config.yaml
head_dim: 64
vocab_size: 512
activation: "squared_reglu"
lr: 0.00562
lr_head: 0.0129
warmup_steps: 200
doc_mask: false
dataset: "wikipedia_en"
Each number is 500 + 25 x the weight over its row's rms, rounded and kept within 0 to 999. Layers, rows and columns count from 0. Numbers have three digits each. The size before them is the row's rms in percent of the matrix's.

# layer 6 attention output (transposed), 256x256, rms 0.0452, rows 83-127, columns 0-63
086:469521482493536495473500489483488480550509524486523489508444497535499515486462549502525478498486530554543490477491519500554485514479505485490493509494484514494462501500488473504495497492527518
093:492544507493529494440483534454493529465505495491482457454483491468511490506487478506504521481489522539503510514453460535496497499523491476517484486513513455540488505490452493509511484461530521
091:492430489527478480497557463476546463480498503523505501529493513470514492496480546495461508527488497527500461510486485514548508537549489500492498510525529491497452472481478527502496494508490475
088:497526553522510539491527462473481483504555498516519470483472519491503533507499522524527534533511483480489520534507526490432479526529489499527502508481544513520495491522482485465494546537480509
089:471539474567499456488499516456466511518520526507513467506487464521527545520506488506524524513492535482481494507484492492483548472496508466465497499524474489533460517470495495505481491514470483
088:514501516488505494478476530469551479480512548474507493487521527543463499474493477486451510520489534501488491494485495520479548506519475537463492472497556460522473467515521510542550513512490507
088:499494489548512508488506524515477497514504515524459500525503497518508504524468534477505511508466510523507495501533496525493556541495474461477511536492521421466470460495457500550525461475500526
087:513499499490543522498459486514478497529497513491511473556488512461518489485468444461461540509501517478509479482450487486497515510515522526463540446516486508469505432509512528517478501515494491
082:548523532476497555502531514518501515492506525485494487517454504487502494493475517512521518488458506505499536517472502469438506508549504514498540507485488540527514486504507475496507473483509492
090:571488537488518478485488551514514487486501513517535489492505475510525470533506502526502491521524478499517475496509504504545470517511479519480527460478543521489530506477539490483475543510486497
090:505542521489489454478537515517502486530544491479484492474476501516500500496509574477537509494479466533500513470476521502502534501514507454514499514513490524526508480523488511557484507524478511
083:519500493528524458494524518532504494510527511503519465513487531463460548453491492498469491488481500461500495505496476489492514497520473509490505480484508511506559518538484520477486487463512476
082:483495491509484507519538496487492540502496472502520509478510475480488419551450506448491541462522517514464493445504488504493531481570456481507514509454468517500543538471464531511476506469507551
084:479469462522498484483489538482537507501502513526496506531517536505492509539510513505438506538488478493523516506492485465510531503483541460489484510469506494476473521510477539504521488477562514
093:524467529518508513496475474523523510485521510519541491540463517495530502508498497568509524488512515498462497491453479488521484497510481519454459520477534521466514486534505483534499508512485515
095:526489535481536452441531547494495473504472544495533473504515537538497531516489471463508457474499474463514537479497526496537510474469510490503513478501464484468491506476498516466496511467496487
088:506512483515510429508521481485501507523473559504499535485516477506517533496525486473471507558479494475530489463497473507508494485490496496493492493492494475513506482450514484501492527557439543
091:495490574516510514484522464556495528480502525498512507503410472467488499457464530466524535508441487500490523511511503528497518482498511515497498511495533519450471485508506450552480471525521483
087:504500487536487518531491489506524470488494484514518482505553502494513538492515474468523555459497482518521480498510474485500500525496528485506471500473507504452478524500487490468513529498521521
091:482512514539487515488507469459485466506522495508512439488525529525518529496477524525517470519525485509471504519501520495490470465481441497487505509517528513486540535468493483491473495450465441
093:516501479470505516518478506504475508520470525518521466479484466481452469519475483511466536478522492498520499492482494513473439491476478504516461493503433498496499543516477556490532476526496526
081:484512475508494510502505481462472490486463528488510545499482522465502497494488496537519510503544528399511501481544438504509502466516490471492486482504454511503483477477523464519483480520504475
096:509517527556473526524508478492493503488483491511485543539503502441519472488507506509503495534498506462497417461501465525482509515457453491497542475474496497512552475483502481502527512486504498
083:532512523506495488524489524483529482507488447494507545533507516507521498514490456471448513493536502480544495473495485523489483458453516481493477456476500506519477509514509499456525512511493490
089:521478516494515560480552457522482492511448508508514499496509514512500497483451509487530541486487541467506440419515517489501485500488451512458515526522503518510505501520514526488508559482508474
087:509528555492503521488512549541490526457531510467544483492521477524518516529475548479488477473526462528530508519511511462509470488517487586498500542502506500495486517479495502510507498471471521
089:470522485506472589516477465511491518512497544506495484539511493472503484485552524509522515510503501476469504492542490498473507515540485534502471525518502518489479501484504415527501494521499520
094:450470474517495462518488470479498530482436481471483523485493518502526454491522485565493533487509508503484547541458503458512515467502517512515498497518505466530508477482499487501471541494474502
089:533532487483499461444472533511475490496503517536487499557518491494451505541484508457529504483472470553498519475517449487497482476499448462496503502525530508551524517482499494471515497482523504
085:512465476491518462498507560457496533494515533513465468484507541526470525502480507456460477524487502536493456528525494476471505462508496490462521482525489494488488460468514559513516521447508472
091:434483480514510497515539502459539462500504521525482519474511487489489482493498504500488556507527484463491418515499527474532504510517551520524486466504506455469466510529470529455488485509508530
082:482538557489456522499497488485537472517524537472501515482486500506519496515503535486492508551484488455502522497524468496502493539495540485446472469506478519513499460485507502494550473470515518
086:483529419498497450513481496486476524520489560532516478470478508471509529474520508502532508470472464525514497466451508503463496488498477469514464515493510475520442479490486550514491519480519504
080:498482470494515516489517490506492484494534476524500511528514492465466480513524524527462531533473530470541477440489517507526512484485496531461524534504485522500543532488485515482501535475499474
095:494508510517525531516491483516461507492513426478492497484500517515483497491486447480524463460519507459509492539513488538488491505491577492522473473507469509480559453474521518506519496557533503
089:481508495493491466479506545515505475486462520505504454520498490538481517535466462462524474500462524490487483465498472481515528494507509526508512516523481473497513506491505517470467510480495446
093:522504459487512467494482504511552493483536524525480516464531520503465463489490544516535484515510492535472513504529510493532518498560502479499511505512470546488505471483518568496468517476488512
085:500493501504488514495491531518469507484505506458464477498443513463515490503523506518525520495486544493529504474527490507522469504558492445505438538467498486510466464452450475489484538557501500
079:527501464527475491469490474495507487469525514469494489492488475482495517497520475514471524483506493462469533495457480490532481483498500459515484465451466520498477500487514516492493489551470479
090:495505503478491510479523498460452489472466565515495516477510507539494490525474549517462521490504498484487514508446460470493504547558486540523497500448460462492503495522496515494525481476475506
093:480482464512529481461487505498539538558444516516497456524515509433527457502496461477489517482503511533496479509486511527537477473517521509463530482493469472485499511469507530487492556500502525
087:494510486503512522508493472482496488484496519482470543515471502527488503499493529563486522493447484501554490504516506491501473485489506426487496458516515533500479474515469479484499526534522455
078:531478463477482518459539471496482458510443486506481475508485500494481530506475514514506505516558488523467539502509464514483441474499472510545464537535461527531483530518498543505529516510561502
090:503518543486472487474497483502495500524523514518467510527467523505557499502544478527497529479518467516512423490481485519523474501516470494528471503494534471498437464466492476510494509492504491
093:503460511515513487500474526500476468528504503488469495515517511507564481488498465476478468514516529479469526510529489513506512474483503497504515479491518550491493466502499512504518503476503461
# layer 6 attention value, 256x256, rms 0.0365, rows 84-127, columns 0-63
109:479501494494517482491488491525543461532545517431477490498515529531517523465487484512496530505523493523511495519526484507495495510523516450516466524438515563469503482500490516526497495509521525
105:484519483465504502454524532471514487477509497479492484494517498476505529497556518465501517506529487495508479494479503480484495484540492535526547510488524482496456461508493495473500502477496530
103:513493480545493510516475464503445534453463496489541482480487529511477474489536467520518531497482474453502499507530510511498508480466474512545502547518524510486542526471524473484495479510528455
104:494512515461478479455519492504500493521487510483498457469481467508513496464544526476509469476529498527540526479506490527495506507479469500511478511517486475527520463531531506474458540505509537
102:524534468475495504482532422530493471516555530493500463498505470490460460444527507496497500492520498495491531537467465476453478517495502481497512453483488471489496489535476496521457449524534533
104:519489492533495499511530477487519518541531518487564506506461491513543507518492518495495482482500451523446521466493473496451476504488540473478507526503487507489495433491515519504482503509497527
097:487488490484489485465508499516513489438456524492529506572534473526514499517466477478517523493497506491454552522509487493483531505542475519465502463484478501570512522483480477496492505497515464
096:492492534501436503543467520546476515472501516518509493488500498491506469471487501501531549497496524516492496479537492521490537520506536503493498468520508460533498531558506498491480469504532539
102:501492480505494513452528469500533442514506501549468450476502553510516466445503546495489522537512517482476510531498517520515540529483471501511494513502512511527548540489454507497517472526493476
104:512531450536508498478480548565513497489504512536479482516513490483518500460511500496505482454486517481530526521519484484514485495548487498478555495525492526480517508539490509486514461487515445
094:479466517480468494490516505496472487477491523492468516558459489458506524497545536486552527516475517506479493520495485466464542511537494515511470464490540504452479511521494454543493487494510484
096:505520493505480493480490515469524490531462507528514481509515519531575536476485493503501522509509498513470508519526492553467489493510519506496498542466470494491520513467519486501513467464508493
099:541532487464503526538473532548520482565520497476488488486496496496479503498495477514455500569521472494523511474449480518482447496509513465495526511533559534524512524494483520487475486514500492
105:502480472445521505481490532490452517489490529531449518502528547482543500496548514482517524530482467487494473477504509506507435483506494475481469485544489470479560513475506481503521519509461516
106:503477485523528554488488523469513464453515465468499488465476464496550562499462496476483467462477492456523537454562501552487533521490453490502508503521489484526507530501504514517491474513516503
098:460548507509529457501468521497492534498524440501529473482516531519501474499553522533475515471518499474525507486526470524496462467531520467478553527478509519511485490506450458490466509494483497
104:485488499473492484498495484490522518476527483480474487510475427484494532494491499535509535456531458525484527520522444523530478498511500519552504494522495503511473514455544536508490477526499519
095:564548510480472462489460492529535501498479494517525485466480468464524486518539499488520495503530540475490479463524493500524475510511466463477535514515446510496501500520536543481490508496490523
102:540451499501489540529527481462445501475508537492517518476506499490495530491524465485494455449464524465500472478469530461460496503514482499498548531475507478477511487507491480492460479519505508
106:493484490473505530505498519479532480491521463503533571516462477484505525506447512557442532502443517465495476513493538503472447438490544466494500506510543503519527520511530540507464467512494502
094:493473543455497510528538495462533504490520474499475493476507486572516515518490499496488489484513518426515503502455530540521511519510465493518479500496517487545507542509472468483501497497466480
110:496488465552490472470508484463496505519493506495525533512464507534505513499491514453491493480539501540504516514511502509515484477533537557500497479526545476514467559494497502474532546476494493
097:526492470517459508474519497492461535462464498522503490521542493519530475555470495516504542484467473474505507515448565509509528498464447523487471474470483465497476550491493482464502535516484496
104:579464496504516554515510523492539453516458503571525503518501524518516527500491503466491523483493523542516537513453492490455546483474458488507510527518458490539522521498515503551501498508486500
098:526465411487519482504535498514512462462510510512499484501488480486488474523498506468524509498492494538481464493514478472522549501469477499510494548503493538526508521480477471544473469480481508
102:468446528546481480507488484469479496492509504492502520503505510467505479541525482512468526511481486493535498474529492497554506526490488482484495489532489452529515473459487481502473463497495517
103:527483486518525498520492497525483529543496486471483494519508498482508506524492453530501489542503483547493463490499494561494485504427485519515533510504490491486536535522487517529477492489464521
104:462524512466492499494534512506542485523464468492488483489507530526505536479476528505508532485482518526493498466514527516515519469483508493492535503530483467538520552486492537451489522486474531
098:539485470483489556481544491518542418500536505483484535456459490538486476490516471483490479480511461510476480468525518465487451505477524513530528475477482494554494476498481504532541432516480518
106:496536473493515447522467540516517449527488470474526456461489481481522534480528472545458471506495549501496472461516505504497512517504519475498476491504509493489501483505512508535506543513525469
095:485469495548445554459491519531532461492514484563497527564520496532460514450481508509481504520495485507523501502508522505487503465515503491523516490503528497516487505517476469457490466509521524
099:480498541460503474454514482535512501481547525496497503482513486546475509484525501506496544509518523485478509483519492537464450524497512489542496496493477510482533486507488484519446494465476478
092:552521496484492478482513547508508407515500514462543497514490470475494479501461485480498558474483491496505516503498527501462535488493506535501508499536511495480527500540469508487488504459488497
108:498500487463478505492510480445493531496470456510488542535491475500496518501469478493482497467515508489496474483471485479493468455517520528501491473517456455506535507480530512456520571479489479
103:531518521459509538544481524533491485495551503478506470506540506470492492470532521510489483484503523475495507471495509499455506514466510532475461527508520515483454493500513483489487471468501536
105:501534482499472458484483529486514491486502541524480489505550484466461496464519502541481473519483543489513516521506522480484461536482530496473491546497485523478520461534527511474454464443500479
097:493543535506516478456492540506534485496499452500484538463502498500546472540500539474488487528540514504484497469482461505489527477496483469491515552492550482475510476484502471465482535467577512
095:528560533487492527502513479438514468524524500502475532540547507485483514481495491514506499499481496500544477513527435531482453500474518491519486476487513477494560483521512509488476532469549488
103:435512478528505543461511497474545456523506516526523487518494444473466489480543532526533528465534480529475509488524532510460481509511496521494503469481496465549529507540468483520463497505503494
105:539517512523534482494460511485490445542533504520512569551494507467489525470511489524470479532485485528505544521551524486471560465491487466465512499476498472530526545532441508485498480497486486
101:462503504489471477523493485550458526505506475519465497498525498518518532495509453520470479501507510478511487521455510517479465500506541519513513508502479520489472469492530514455507539484478517
093:515487493495466488512505488484547475499514527541516495497505515487501518505490496514486532547491494449513479539533522516508486507518522529539516546490483510512492453494472526497503512516493490
105:491509489440477515495519511479484487488488499462488510514531477502484485536509528501489478557478461496477485455550480497539507497495532502481471484550490519501487512457446492500482516469517484
105:477481495501480491485528523488507487564501487485499500465500476500472463492492457447460464497472539494519514519537525473518476487524492523499493502485489468545497489491502518495484493499495505
# layer 6 attention query, 256x256, rms 0.0367, rows 128-133, columns 0-63
155:470499528523458514469522533520487509512545571528537463514509461464516531498532517498520477481498549501491538517494494446488540477501521530443487495502505510492479520489519530521542487465455500
078:481549481483508488506483461500455469476527506515451496496514523465479490486515499485443464520494528510550519509492537508516507503515511499491508514516498492506487527526519471475544530489553509
101:475483502488461485523469536470504474497507473531504496529504478505470463513541539450509468465468529477519543521478535427499506456492496503507507487477512487504483520491535508506549462489467473
099:479517484490554516499462532523491521471480467503449495539559537464474450448482509492504498480477495477509462452502484519508481468487537515558505510509475510494527501543507486475504529517557492
093:513519508523493510500529493537484520550519537491539486526516478459499502471496482541526492485504527540486520506477464483496503515465481519479458505465545510486480465519537539508489477495489471
095:511536513472544472514508485533513471493504490499442510522480507529472523536475493501494527512526487504523476490522512558483491501532469501499539504511486493484486495496543482500446501561535501
# layer 6 attention key, 256x256, rms 0.0364, rows 128-132, columns 0-63
172:497480541514487519478524541484485517514523563517506472503493463501498500496536534525534485484532529511473555532504494475477537466491504530473460475518528506498480506500497527522531490477437456
084:504501555496528515500544545489507474485511502489471507525499486502520482501509527478550459473534522511518507472541488486543541506489508472475488496518482535539508505496493549492491481460463451
114:496484532504441496469525502493451524476534517517527513506499494462487464494519507532523530504531519495486520513529493467439495495509447521478461502451557501516473511488475487523545499465437489
105:510530478479495482504485465507511488503484500497502520487506508455454515551477451526480525516514474484503452513473547509477502531460486524531520552495465477494547494461516493448476495562521557
094:503478535464539523473510507505513492514502508496478483476501487470523526483551480531552483483489524438502490507508517466513504486494499479437491515507478522503506507465514518516505474508466519